Part of a small language model's weights: 8 layers.
Each number is 500 + 40 x the weight over its row's rms, rounded and kept within 0 to 999. Layers, rows and columns count from 0. Numbers have three digits each. The size before them is the row's rms in percent of the matrix's.

# v: layer 5 attention value, 128x128, rms 0.0537, rows 43-78, columns 0-63
# o: layer 5 attention output (transposed), 128x128, rms 0.0478, rows 43-78, columns 0-63
# q: layer 5 attention query, 128x128, rms 0.0643, rows 64-127, columns 0-63
# k: layer 5 attention key, 128x128, rms 0.0631, rows 64-127, columns 0-63
v43 096:546478554463438567526519495513488510496483518478541518547561432502514544462563540552494526472461516463479470496509589510413486573490478593408536542487507448562557571493457488538523499559551490
o43 098:534512490497499444519474472492513532476518551452495539516465517502526514526458435603407526567491486499494525513491558485535546499518476527516474449462528494535549515515487571521465543462539471
v44 102:456501534491526541508489493493498553420498531506567525464454484495470414477539493524475497494507476499517476470457522538499472457557494469508582576478558462549504509497426467496530533534505459
o44 105:553464491499517530450513461502565525518450463502505509499502480488491505555529549587504506499479467551539517471576507516585466481574465462460428531477526500482473510543554470488468523455523486
v45 104:503479429524457547512582515446451504465538550470468497583518591451465556454540465497509520488458494500585477419548559449516499439585583495525551513472484478489501490506501473500525487530456511
o45 104:553418505451566539473550486520484493536547539482536485484498485490449467584539484505489532527442478504495474488551523499525515514513520530438582539479528500454521438472549512487530435481543500
v46 116:510512547456550470526491468489511513462535542513441470543462456524447449541514545512477458509536491508474569507476435515525502493440461517527452512526456554533566494514453481468429530494495487
o46 116:463499455544419471511481529539506490511517503480556454550489520451519459502579565568483555476518489483470537485464489535486458520506507521469591492484484522569459463488526446470473571528510501
v47 108:483543499485576478561496623515517516481445443513489548551475539516468483464504478538389511487545546591462429591508466492501534486488512485521474483557578501468506527541456519461569469492563497
o47 109:507545490528553472521492502506446528509485449469455569521493483483466534524566486500356507514487472560530498509497494460522550591445468518434455459482554541552513511474505508541434523566560459
v48 104:509455486427534565483527538518454480504560489546496469509482438458485481464514546515495517461575511534525415555572528511523503527465486452575517529492552423493482481521498506532511506513523505
o48 102:514609572468484547536500468513516477518499550490484421452446489476545605549524513553441509491475466499536478483478485515506478483485458521510519513568525528447500495540506455488530556528488477
v49 111:562456605465475505515579501460526529500526514496503489515513537429455474410552478504510480587499614486515457508533542512461493437569449561489566521419490473490479507448522431486458489505525524
o49 110:510427483443526435539530462518479484498523514516466550509483542504492436533498529490471487524459511528513494513522475500488503430534477557445464515466521506508501460479543478468458441462526504
v50 121:450536537414473587492475497524529528420497468515531456570554545519462521493485484512515539502552507491508480465510504440492504473468518509541572513489491406462534455495448463512545485481543514
o50 110:523543462475501537568479457601466502499497550470497478495470441478505501514524521576411459499505483494486568504570555605509457513518510498435556450513527482501454517466507483520536505413475538
v51 117:519538487446506473489412473494486464487487393528432551450461450574574453498493471512525472425524519504513489504499416491497486517423531505525524493465477543475483502509505480478538603473515406
o51 114:473520469556553467457467530386479510510542420492493516475507446561514486475508509484465486495455470492498546487497516420550563526544515517572540463459496488475486554494576457451520551452417497
v52 099:479507432517486477466481477466521566482539522456482442502390431501464465490537462548524537471469517525572424496512525429482479428561492449555477524512546466554503527470457479569528472493518509
o52 101:617468514483563508477516412535542520529508471447470455521501534482538537561450507526447542551506501529526467525494507463486516524448448463519394518538535520506502506546544433535553475490490492
v53 102:491473542483486553471490449500484464457429498471533471572527411548521465559472495462515535587448468419533485586520515524568462478549476546527399540436503558474463525528480451492464496495485462
o53 104:557475533488511510504529496427464442491451539533547462385465497533486487549450428482489552488517524448525546523430518465585482444544521468508513479469466515504456489508500474521447494547423521
v54 095:527454523558498507470504544531485502534478548495482465568531527469493511466516541518513470516482463499460482494460494477546528580560454506467574466507466497470510508527507527472512476495430470
o54 094:498515437484511477554447532475430494513476500437487523483514542489455511505525498519530507522471471503521494568483460455523516606497556532435540547462485495472526439523502548441504466506497500
v55 109:512472464542518486526477479561496497501531537490519468472496558550501525418473420525485466483458454503585547500461460557487458518527514578510471471496439486527443532538530551521505593510482522
o55 116:533451501556546510447519517487516511479481472512496464578516477548468527532465510510481499509587470496492507494482438462589496528522515465487467506508420501477497470488531466485500492534477433
v56 120:441492461447500527485524503559521404553485430513446515516496516463526500493481551505480502572459503485450504557485436475473492490501469577506444501486472510516489532493515458515567479456602446
o56 118:446510367464529480528508536476485499472471494448539521509474481536522541470479509511446502544547485453462564565479481444533582488472498495527420471452481583487471518519516489485463536509500452
v57 106:515416436553612514529484457478529570479470460524467526546543525544517431466545538506485485487581483514554465483511504472509501503493484506580564554566496484563565451508540415532573510514419533
o57 110:556482477505462579506486439486510557500474503516500501495485477501556570516545511515481465493484485450500493500563463468413610492422472535412516502509581507451489487550529511432562554468506509
v58 099:430531476493453511472510476439438418502518539487441521482458402466477511534488492487539476477511551466526564507474466422479504477570494471541521463447512575479494520416476506528459444485475481
o58 096:434461480523504504483489478474521496544439474466569533442490507469447473546436521500526522436495547535471468558497489526505553511596492523596559533494492522490473470523450437532531415424489536
v59 115:436480536481512496607487559509473423511544511475574489473502594518497439499568458475514459520519490513404492530544536546486479605520533505519403429496508533492505520463546524440487521570456534
o59 116:471532519537593465496427503490499472522482483557465465532452503580459435495553521510525483475535472492535489495476491547583500498516480530517482457477482501453547524520530490466442474571492441
v60 112:540504455474515546467509538502526464537495525493510469523496531430544490460527530476499471503485523466440518478514525495507475458425502495583519514504569532535503511530527474498522495606493508
o60 113:549463396498483532470525466494489500574457495461524450525529554486549576521538506507467541536465446469517494552433380489557455491462476550519454470526508567449506509490527501466504444464439449
v61 101:453510519501490511500581495444493532429465491492470470577438450546539540482515522505494494488496510485413439403493532517528462480518579488510500423524524445497559497520532478556480467521476443
o61 102:513447474551496463457527524492577450508529532540489449467524472485559431488520508527515531501502502536517571462494567517510485543460516478502497495527501419444488438468553540505524483452482496
v62 103:472526546515472520568565457556457593537516374524587504475510517497512563534508502529527473481448483475464462471490471526530503507547440489455474549588453465504503532487491510505544558480494416
o62 102:464495513480536496476538517547509526443515508467528597425512435529517462422521424504540525512468530480502484484505504447548520527503480483514494445508532487529443481536512512446486529505543456
v63 104:593474458567554502539546508556478432502451518463523487511569450577411476504492441492471494505484470519456519527506564482559494508424449496502432545508476528453495531455576557571505510563469512
o63 103:504469576494478515488544450450503481484503500569570463505546537471470429461496497533523485453521545468533502519400499483557536456538470506537510452561512518460524501450490492593512536593419490
q64 090:458447485447489584450470562503505443474504531484524490542579491504508516492479478489515456532551430468484530517565540563512498461551495473504509480484499580483557486533529499460549446507509502
k64 078:626428571463539465562589439503435469490530487527554484558494492492503507442489495555497517530520479540491462462514481517517486454565433568476463478413484534477510490505515511501561523522414491
q65 108:542560552470488390599514475508474515504465497513479533415538447461476426481546478502494530529464523530491502520487505502479508512442510511450476504489540428552442544462505507537474548443567489
k65 117:545472374495481541446532459500476467551503556505455509546529507525510521492521470516482492505471503561507502500501471442585542475522541524455495506521543562502528482492496485514484514443456536
q66 087:529546593474465393519529444525489519527434522544489572483501561475479434530554449465519523516467491534480478534439479509458516507447508442532514483513543475540430548437489434547517506476475483
k66 091:581522461441459508524510476542475474543457499501482530512525542557449540504502471478519499439453531525452461487494380474524544438481553460496472536488523562504545470503479458544531447439494558
q67 081:498504477598496569442472511432528560459535489503532465518506448493446542470490525506426457466458538499490468457551602513506440509553507506473517471519461485438428489536457509537519455562483549
k67 088:499494533511537526474465492516489460457486492534563450600539452485484454525520516533523451449503468402578534477509549554506502516528494492436459526441458484503502478440525540467431534531474537
q68 097:525509483487534499484517474505426447485440496518517507431460541473566512518500519488527492471503460468485508538486472545478523517508561502498504525521555448484445491475460440494544472564466454
k68 085:502564522547513444458510495493483511546502550492516515410466507423508575478469468460500523478511547611458510461513536486460467407442519511500504460577496447509512526510518515486519458532466518
q69 084:534526458477529477599487552484555558477499455480483435460493442472514518458452502551389464448469564520485562502572515494449442501503507563493539475484485528506454478506556545486524455482519564
k69 097:510482509493451531541476498534497519425570528508504445576585524449484486517491557555498460485519451512526476498549509525511491471605438529494470520443483510508558505473517494552487565524476480
q70 121:492542438549461465592544466459501478479441518474437455476575516516470467430496464541542484490478494465514452555524480447534489443532490502475487546416479569535510533505511482572525524457505512
k70 119:543404428475506536496584516455434551464506545530481530537511497519487537455491489515479513573555470602502476461560496490595526447504491545550474505537520552466540517520520555520525486444476528
q71 084:581553524494467491490478492481464480511475504560512496516419442500519496517523525532490491544466440514478547498532437565505530539508523483533507494511506463469535528484496492504489509504485487
k71 075:542572466596502453461519463498464562533525471480545526506490483453490492516548456488548568469522507522541448521553518403472441465544528483494482504558497530528475493506510507468509545549459518
q72 099:503448452451523471569473458449517454470469424408461431508461554529523505458501532583471488478497543570527487487501430467504499506551432563539479478510453566512463465465532491515516512494538524
k72 094:519459498510463557490505464495554543458546518514522462548605390447441458490472521525441496542508458482487478503492532499508459502544408546515503534480510504486550542481494516571553518457493507
q73 085:475510486552468522465517497460428479497390505523506528486466516530467429533508424468592563545477494509492472529523488530524580470555497441543476527446526498498536495517531459522468555450489466
k73 071:520523500508463510460520487480514539530520490540473557565453526459516495459572537422571536481571499484486537561452547536485515452514519490526511453523520542549504508544484546466545539540507500
q74 108:510500507455475475480498543555578549516588580483525534482464452452509506480499507464469524476518513483497439473483525506481500484504532497484505457562539463542541554508519517484483493497558441
k74 119:491504442521505462525553531595579489526485508472507476419481554540450506504513519554423495451524536510488467471496460486469499510441547478515564458529524480436473492514421460512467496546573553
q75 089:527461526511484517553535453442547495520431424520534550477482545565452540538467524529492430531466516522492522481516440480501432413531486502543483516536460538457564482495519428461520454457507511
k75 112:512461449535486507492472477532508565428537495489491415499488458491528515464565516533517504479563471486549486496524569480540508516540475516460494559451543498522469509450506586527477495515494481
q76 093:459468543507462602427465474477475499416515559492520531500551423460563514460478508451497561523579496498470518476475493553557525499491460514533489480487549502543524488505497528523459551494488487
k76 111:536501481501515437504536502504503479544461469555526538386418500484437510482559483472530472532534576524476560507423479454475512530461555441507558470514469500542431517523440491440485477515526549
q77 086:509509513534525491492518469480511478537497478506528534462471503544499435550446471541478404558433495398581407477519517462446446450495507449558505509520485482412498466459470427444528487524514504
k77 095:499426530527490538475492455506511514484511536429488450571547550460541511499506538590504473455503454500513493444530549496538491446528495509451482519417529466438509482468517513537508505431532405
q78 098:533603479437575542501485485547570522519565474521477483499562493506560536470499541511458457465496449452502512457466507511478490532452490566475533442479464474531469505499480507491464454518460594
k78 084:495500473496542481507497523513497519488535524492517558579521465499439513493579498551452501534538464538488559513540507516558503536534471573490513489485429493459571522482526499521498606452444505
q79 092:506428456464463508528524549562495511509522607527434475495523435456416511412567540482507531512542542580469530471452489559543495470509466540450516468523512512582550554538464503533517565504501552
k79 096:588524500495496516495434490530474509501459477533530540434522516510471508544545457429534557542544529552547528554496450514467523481475500525499522499487508474503490467552545460482475479540442562
q80 104:452453501506567558487468471431554495489523550473519488492485526520511501490422494501484493514521509555525476491492513480527462486505460429598518453464481474478476469478529469510505389436438475
k80 124:468468445512501502492505528498588510469449480463502413519490511503438396471503516545480459490497564412466501456504555480446503523538502449497489540459507477502469454439473504471509540507590533
q81 097:540557437482495454518423494453506469515410476454511445483539578505533474466493483512468497518452482453534480545519493463457417501494467473543564503480475375512501462428424496477472487525533534
k81 150:471472491544534551463505527548584514521545470442563467523548514520495491496423613549410421471459511443506491477505515485493455502517457576480481560508481513455453452515500487459559481487530477
q82 112:550514466487494614486498460471516553483458495508451512460529529504490472493515526469455476467475576483489556505523434451503455491529535477593506517537525562479473468473502496510498548448512440
k82 112:485450404560520474496506517471517481515492458475491476506442480525553469490512600505544469528494484539534487476488574572488484508547515496525517535505498506438476441513462423489547471456577471
q83 088:509521421507475478496436488462484434490516496524488480538495538517576557511499540491497460469450441568458575538462438481450522514408520501559500477534516497547551525492548539503504566473521480
k83 203:479479511524514521540473519533566522497543485435533442513515516528509495514387585575402440452451505438517521464582476500481423486504501529484501547541483493466455444439482471470529460492507485
q84 091:488449456492481488449486474447501477467523536445493485503507506501538554501446537548479482519436427551460531520543527515488475473560481455550535512439525440582550508463403494510507530403473484
k84 090:586535458597434485474436441586526524497493447422529491491532501496418477479537510497464470462573498501475465456551467470481441515468478480525543579516467573474463487501500484508573509499504552
q85 108:457510500520523528545485540506516558511523466483503542429444485485506494469542517503433476507491424487450532471575461534545482531448501557475505500573474595507445508558570569454547451521554508
k85 115:503572436507537448533490587481476550498475576521491504508541443502546568509559494503450550490495515487531460439499588450513465518482503456495451496506462480537486531451508540489475520545467502
q86 105:530440439537508468463513502462552489549450596548400514510428439514411500566491489541464516506453530486538436476542501484479447456518536438523464511521528516494458517547510453545520501458524459
k86 115:510427511449510546502435548499460482503450493483457529511568459540568407518507494496598512599502419593531470517472537583493485464522478484545508473508539526459532496542474499507429522485458495
q87 114:491490521451479539541524484548487475535475491489487518492474581513485449536494513489455499434510510487530529515463438386497545503553532509519483508550440476533477500441532534518463523510502447
k87 105:482432426566450420425430512459504505564545442458480531538541443501495520479526531539508476490475512484467524551541540550496503474478505551495543467490513580527521543528490449577493449429537484
q88 106:494475497449494491493463385498457535463471524504536461477466505521442474537503504514493441486504438438463465526463452454492498550532547526542452467534469565476551509534518478454490556531485497
k88 099:460422540518526476541479565498464498492505502476496456529516520463474543444459499524483582567448487542534533501538491518534514363510544435523492476577460550486526460514524544524536454417539552
q89 097:460459509465481527502513552513515458520518534472474509510523519444470435469525487496503539560481544550511573505501571586506520463455471530485498553505535489487492441559468505554488567488546468
k89 095:490486470506515444464495495497496496475515485523533535386494497483478426583508542441545443433484521429487516509465446536475496512516576509526504482468568407566517470457478479472465431528523421
q90 106:456473575503460562555464571452528453524520532498503523555533504462484532522466465454507551587545513528494520530528554562528564465527453528482468536516565505499497468510459472487523498479568455
k90 107:448520551437530513457489449548526440489493460507528498436470462523506464511521504459542454406479530476467552533543378535476516503492561485493501497405471413545472505521546534461439428536499461
q91 092:478566554508422519545504541546531541472429458450503434495495551520483474543498556481519549511544552459529523501494511492567508533547511533455467523556503529519511521517508464553484461484588482
k91 094:483533517451440556564522486534474452557514438511449529534481482528500540499558524535529492492500474565476566450563517524481487536521566519468506439513485471524488488550499593513497512469536473
q92 098:528504556526499471513537490548511498473477500518476484499631469471455485444517496482522513514525559488525490444503505452566454463566460492419505510504464497430446576523418494548471484381522561
k92 093:532457477462552509488507479538511546497506439475447531553513591504513493522419570486509491523501445520607506486487541513440518541509477502529466474479490511455469416463517440393495448500480564
q93 102:520524493542531511530585429508460510508503525484503503617444467534447467526467488521509516576523530529499437546466475489449499489506533488499476512578483422473508529461533492453459486472511472
k93 099:470449570544455508535530512520533516554388549475540481513520493433471575535475403509445457447519457563508501509529493538485503445499563491481514479511478543482542495491487466582522523421512526
q94 103:454450531530429542546477489445511473491476496504543494503479522489509501517461482584511476515485459541497456482495531487520525516490447506567433554419531505506502491455515466502477486549498567
k94 105:510554487566535505437558505559474496522524543459486427526501501475448543513530490480496564521486464514532457502524460459529587464561435494480514422523414525500542530525514560514542426458487547
q95 107:550518530490470507492437564517500459525570466457566502484537524472546504483503503476509505497589520503454510486522539470529529506394433556512474489567545533519456528509530478508512484524615513
k95 108:455539530498478474543590446428487474557512467525503511510476437465549529502619527468510523513461476500521535452555478535533494535499572473491523467540504451517543534463545533521487459458540453
q96 104:518491487496485559382487441459508504502543517502538528524477548532533579554478512485466474488559512488533481483454569439507502508525487509529513479523467456469583474532448480455467502552425540
k96 117:396502567493533497515432470469500518490524426501539472459475514542542430528492514534491486466504509396516500505507508534475488506448481433531500531447485496522465501425540561483521489561547390
q97 080:486494536474521483481487567465479399476478451507522478524543484514541564500483501469498496509569451493523478517515589541496490494484574537526544486454417557477521482479498505464587425474468486
k97 080:510456471528479498518610483487469506474505611501482512439504556473486557488482478521505513524533531495495444478533506488565492486476517509436486461530583557479520531572503479473495509459443505
q98 075:548531539543521477480368509507451485524438431484538484489502488512541489528512544522467513505532486479518462540561476531502517449514505527410484535434483491522490506460527486467571496487475446
k98 087:505474411513502493517546513475459537532451587528493553449485511419447538458482425492489540541488544621483501495537522488533489489431543492483489525582551500492480540556485491484477509519492516
q99 102:455507425462442456511523488454463529485526467537509523453499469503462469485505458464531522507499515508479545484501568496469509510467442463568522481476506556496439510528514550533468511516523510
k99 086:511491499427485489581439484522507489457496511475447491549503551548596543548454510538513482442495475488512438507523439452537507555484531492483538494500516498508474496496591477562448481495466420
q100 093:482497478503526536493403523558531492529527429466476444516467521508509587473505532519436455448551588512536591536558528479499497479518552523476532540520526538488468435507507486491503430513550472
k100 103:466567543548506501491454521491559538487537492497531500543549416444498420539469507500495496481530449420482495571497525514450472562482430504541585503475481508510520495522529517496501539550495479
q101 113:455500474488509480476477527473487503498561534509509490492564432462481456476503477493509531486525478493504551471482585510517493543467452489489514479456479479482450510500500551501461498535506564
k101 082:514479535484492512479450447526523554435522501489503443568533519636530470515516510571481476497496464384517431460529479432486527535504495520482535537432503529502493490451512518552562516459465397
q102 093:480520527479474528439436582531467474502524500559474521503582470492565473506519543498505480499570452483457538452450547542552470568481399519489519521479493486463497514467490485501406477584498572
k102 105:543517445421550523453538453450477476559516506504575506512498547535485542448538507456503443526489479468517442466511550422479481476496498558522443502506482510526486485527539467423591448515485499
q103 104:505542510535552515503476498581538480557509416462521449516499516563495531532446529541448463479494533447565544478593497484478465466488526540445527512506474490484422440508451514438526427484485476
k103 103:460527561522456552525453499494586562445525477490500486554577433479520418530494553588485455462478492452517542535481564545489465522564464536474478529458514487499477512450502502496488581483497490
q104 102:424458519510481473446508526432494521450441551494482531517509366479471510477536489486484509517507509518468484491499497584531494558530433500477456542504498474531475494473458511522436562475563498
k104 095:536490521589533491510564466485472507551511486484527503480427521500578533495472478492449497564518481520480463435482469431503533491505535493511508517519538471435497546505501542510592435463457523
q105 098:528503521469516481531470494486505453512484412419503420494440521556525486517443519587467426509455483496520530485592448498482505442488497590504504511505525511501486433470467484454536510485529453
k105 109:470488585499464608472465483509520486469515502462498492496596455492491473466451499548472469463498486466465490524525513560523484488541424552442435546472471515493517510495513554567538544412506512
q106 114:543480454506571488518492495441503507511558557504456534463485516446471451490493453468497534507472490576460454463444511524409472476525510499524446469499481442520543528485474481500512533517474504
k106 099:520492488546447456400479531555561565450511450560561556530487543470478426513496493437460509507592510484475536561477475483456478518498543468547552443519530523505557526519519465510416492505472484
q107 094:567528501530522499502468476524502491527485486472480429551454519621454504581491469570435441462393553464521487496556489485533470471502546498534490454511473481449490491468479497430499444484492505
k107 079:465513512481507549488499494530544489470540511450477420566572452455535475466432499556442530488442489521551453499528518491587450487542434498468498524377438529457551517481514494543511525419494527
q108 098:560472502450490532436490503462446477462447511544500530513486513490495504457550458535591515554518454515475403517468490467524467490516498447564457457466491537468568543524516516560488499488488484
k108 075:554512479508409538431538512485523530536434520530476491503450501534533543493532478488629586468525531537583520449451546505464588505522456510492515444559527530567442495470531539496479521472531510
q109 098:482501444517534464552450466537524500495505431497464430503494509552504587459446542602454406492464513503508522471552493485482475503433507530467465475506501495524461451449458504481532476490504529
k109 081:508454482502515507536505520468514486481523556413471443552554479476442475489476510533422496535415466515471493476583521432567510443494424502546524549446454542439533486491470481515567540487505548
q110 092:477456521488525489458419518493474479473524489496466472470546414472508517514515509495524518485512475608460528465486471599577480517537471527511437556537536536484467567546476525561422530490580487
k110 093:567592522504459498509486479516460524498497468543502588502436509491469588566565504445546569511494489528534505517461510511510548512511487442533498461543465461490514530496531545491469473467493488
q111 092:449483534507428495452523504500446457521452560534502530508544455439528404477529485392611589574565517466461495535514510505552535459535427493521538518498515547479503539559506521571495555446498441
k111 087:485509538430497511432483486495508468535454439578485556441475527495510533518525563449577496481541499478506580506436499474434532511497543507497464442580589447545468496487520467420453442546455496
q112 100:495501542525514555479497515511549521464562469456494460515531416552574541499467512496510426426456530461520519481544524550483480571444501579498507559516468473508459456501494439402476502542490547
k112 077:505577486565535460546463510506559515513503554437537493511463437537498480484512532568467485490493501504452515462578527466539515578574499538420499537502450504473451461487476483496533541479526458
q113 114:508489469529590526515487473502529534540491435425504422492493535572485524523419535592398406462441551472552506478556472504429443497514536495488535525531470467443457410487461481447534452502489531
k113 080:515474410512477486475530509447494498459498545394524524521558444478455512494498479554438448526455448537410476514548522507557470548553423526488487569458449569423531473500472514540536530457508524
q114 081:467560456491562464505540466489483476544471493464521501547520544514473496522457464505488453480470530419507500504528500493442442509445518429533535516528465471470452458478511514506506447475495481
k114 091:528465459502441502511442486452498493522481487467473446536548488543450532474529510580446471536434472520477457511556549515530469513515441536497495524517488524526590450505493483563548541434594500
q115 140:461529494519560531513456510520530536539517467443508437470511529558525553563429537569416442465462520440551505474541503494436420524496534495506507506523457453416430429425474474432549437493487511
k115 074:470532441493497484512523582468527515515513531441509495538531423459457485444533460532520462500471509547417468504531511497552467519531444525498487558468450510488553496532483511553525541470568544
q116 107:510468508452520491468516459477514524504555492501484497474500509480588473447495502502515447513503478514504468447536511513472499493519440528507557450506526482549549455486515450488523507537482536
k116 099:561496464521498467485568513481538554430464541522566489459465488473481485481532526477437496491559485492486515540449469412497486551520509513553536536483495506497513533466459492470573513511497532
q117 090:546546545479594508460535515582494561493532482522470510592542523528478535498548474525494509511513458441528506452498425448458502451468475525454486457481449457508494529564545587469503519469456468
k117 085:450510451514500449467493549512506487477482486550506533557535533514486539497426424465489475509518556439562503501470568503499545521574510536513505493480478517493471513429443391448466490420492521
q118 091:518536533430482488518558494554532542486532516548464533517556443461551510477542544464508543527553476552501515493454462459544574491423425499435496456456495612540551555553542456519472514532496551
k118 082:454505487489585505503487507534491538529478489538549498590461575504518458506439565540520495431501573458562521529503463524412503490512518496531480456500499442485479462509469531417525466521484482
q119 097:540453466467517451480445480541478481496505451451532491486431576479531536512565503573443527471478499496560481531468503491453452550488544423547550491426518419504468497467488530484524563519497537
k119 102:504440527538453502461525500503506546513536461500466523506546468429531534503479485475452529550471479517486454508456517518493523470525439561551516539574559565509557537524510454568529549522447499
q120 107:522541510559497491553572523537499538529466450550471469477454474508408482521505431507526504553482534528499463515531503543522500481484484514462442497593513517442529532544496459463411499462537520
k120 105:449552561420533553529440532520485515463471566533478498533529521515568497500399514484456504505415451492570521563535507541441491452460549478497490457484427420437477477555526533483486462489447521
q121 110:439506531529453537473438489559477462470471495476573488544560539496456428511509461492504549533514524451517444512538500458512509474524479473531472481487497493440482494493529531442451478461495490
k121 113:463474491457463532415527502484521422551476455472480472505449536434513563501543539508527502503515483493486480443470468512478590520497482524489535446466501492536459475516507483504494426467577523
q122 097:500523528482516481497571429507494509471472440476521439468448570541457471501458517543510463496433545494500488493504485503457455534559474495537526541479428457466437549449486481516408477472422534
k122 090:553542453583472461506487489514496567539485553452480506574509491436408510486439506469498506489530460477497532542454581472520514485516495482469499423567474583445482543552480454479568514472459567
q123 110:526561598523522562544520528567522593480467526515480490515522529494469503481470460494522524559476523499414502409483490542486479482480509502432456540483412577476503514558540514523430477548549502
k123 103:450527459547508506508484529499475477407460516566487504595451473547431509528454464489577492486449490492564505498469500522463485530527521395491471433449545465469473462502400436471461440485495493
q124 110:505552440448470505484486555555472505519468459548431509497496547496523556473562520444521519491474496483498571466474523518488551457455467466462489522504533516553456475457489491501484518572518423
k124 105:463471568513491476548521508466479447486520476532555523519516432540568479564473570504473452473422518422449598505464462555486486549485476547520482515487524437491505529570522553503510471442514413
q125 108:484568552544527500404554424457496477531473509489500456447508473530484449566446481513521488505477543451550505582523499458536505508587518480549506518465495485407542494505450511483491433428483475
k125 105:576496463457477539528537479478449440500468495473400497524528503497489495461549474499584537479498463498503492500531562508503464468466512532490516437533510556486516503500488529529536548462545495
q126 096:515481449454505513513496467533473572500501517564467512517494500518508459419490543495518487583524502586494507451443428505485492450439472539478492492522508551561546510450550514466517536492521546
k126 089:466474522494562481507576566517484520500478549519577450496473427475494450503478533489496465474422513455563563579434494529451508507523508447510425509459517468491486461524473463474482452511490522
q127 098:458504505491474499518466487486436470551533436478574501480463480528572477559488523513523510499477522507515472524472490531464528531471474508523433516551537464524494461434535466474455492532506464
k127 093:514535568560415481500519457457485502503484467465528525497455410458560551532611464547458481494428485548461502500549454535546542496442512486444536463540505557486549573551520591589492486485497451
v64 090:483504463460562539540454527528557443516509502505509501510462461488567459509514510487493540507495437503484494465486455470560476540454516482508530495480487580500460477452503471509513520522522486
o64 085:493554506470504516520475529407458535535490444528495519446470454467469499560438457459562473538493602570520481534513537508560514505560479422494480538498573491458472547539432421481465516502443468
v65 095:487480504464445517538508492467522496468474477512466580453525546538555525514521489463510490513543474508542528511481495538578536518511410477447466506460469492512529457513457410470454468446409403
o65 095:526540518475487507543502548527530482469566464484494490555533429444505574506504550418507586419495505519516423503481478457521541496480551531460515447510474563529507544533499491520547476437537457
v66 081:506503481504476618487435481532498509513548568528446515527571545583567559453499540521564486506497550474549512488487593505532442462462456499486504437556541469479507499472520507535493483517475479
o66 084:454445534487511524493503564546521500525511504555426481514490515456468517518486509525488563441461504581454457445434464496464520564483553449472413444577405568527569486526540535487527492484514504
v67 094:490497478537478496517522537562448568532528488495524537513491517538518601461541479492496471558559518496492501450495469533503427482457540505495404526566475535519599538462515521505474553519405496
o67 089:484475498482533534417432508544426546502472491550480534510479518627509466484475455481568547542395456447427522467452484489495470455443508497498497501492508474509540518453548525506537479468469461
v68 093:442531559497484456362527471487467460539482539455512488454520474524578481473450478503514485498490479457567580514477482444498496516538494508380522466470515552514457489463532516465559549498419516
o68 090:550555421513541470505539462403492413530427492515532435464465520533444451556461487484524401487489523453567523553541530468404494466547540451549511467482473554464503447457502529505509514500440491
v69 091:456453434474484536581479476529550481476530487521504538471460438483466524456520527468508502484467565594462482437535443494496476480527445408447531535467541507490457501476519480494377530558579540
o69 092:511526491505444494518526494503506507400562549561501471536557445493476487429485453443528585397560561525527494459490458500467507497480452518456455612543501528549423520531447495509456498414506530
v70 088:493527487411501516478498517493536409463535542474508474416502537506560475497513498500499536542462470453531531478482413511490512481529474461540489517469459404529527489515526544437416505560367490
o70 093:533494505560454458523596481476545421480491567460524491501494518464494452517474513487502465502560525442535399511466490443472449500548495477433439484547409515500477542469489536622472489485532458
v71 098:526461543543462496478507503459511455516436451458534480410542424554491546552521470462500504433513520443529496540476462438499478421482572519442507565503444458520557488441536564498445473499485565
o71 094:483509454498485493505536461457476479497509498497555442473512449530512464516460496563527501565485510419561450503484521485477458464505467538501474481480471464451473498484500473434462519501433491
v72 088:585536470536502548506430530471474457495533431531485558534506538503542510514431559490510474516504550517476460495504538558445493537515460517502563496482537527463449496543467534476533446545472442
o72 088:508475578527526616495549498571550488433471505480505548494557506486546471518510498584492433529544520502498473485460527450459505457555443449526492507512470469492533427503541479442475489520501523
v73 085:445553532460483527539453555428470530462469587530535468474466484517492523456484550489491476417505505504504636485452443498527542549487469434522484474437507512484488452488462432518431546543548459
o73 087:580519455475564495556513538483534472479584490472503546509478501467502484513534483384494544528492515552509454526570496529581508545499473574518539454570527515490477577522453474537480482495512499
v74 087:538503434463498506553478534406398500541443507479520507450513479539428496541542515462468516484514517513483527584473440516508504491499462493443527545478442465480520482542456471494438540545513441
o74 095:522505503518537497538531453528548407476490449610529506482512423542507500498558460472613542509541504502578413485517505556534454550570445569494507438531520471477456555474446453464512447484474472
v75 090:571581521451496475558590530445498494547492480492480499440548476436534532435474521470478489432512478526524441462531513483518515536525468486531511534497495521419493532420443491498551416527501564
o75 091:493434506470496536518482527517595551474477520466513443533571449513473506505539544529464516449533442507531490425467529548524391526482499552558495457459416435510495472497544535472475468589576536
v76 086:531533482488538530597502534522555429491514487460507458455442474459535533465535540446513513471534468510556467577533413413483556537466504513533509537471510475500595582468538527455500515560561450
o76 092:500399525524475494489502473475514477531512520453447432558582455505432431490512506471522516513546525448501474460503527528585515453567498532472478544470452502420524610551509510549447529570518458
v77 084:506514462532465509472477525528499519518436473491541456419509501565506495497493488491466494467501475520488479514494518494493522494493536552444455551477517495540449482587583457508495457542547493
o77 088:544530513511472504538524533470509517438543440446563542476510489469535439447595527470521539483537489502512495494479477475456516397480536591480510485509482443496507483488513471527504482526511531
v78 084:517464506525450562477453436532528567490513549501493478487536489551462474508489542473502469509497516479546525475482535528512483458473488417527520503487447525490517529530492407524544536540517453
o78 080:477516515522585451496556520445436433552533460493492532432500538501446464496513446485514549552422467470462488546517467501522492544458504461404496480465522553500475534593555503492501507481449446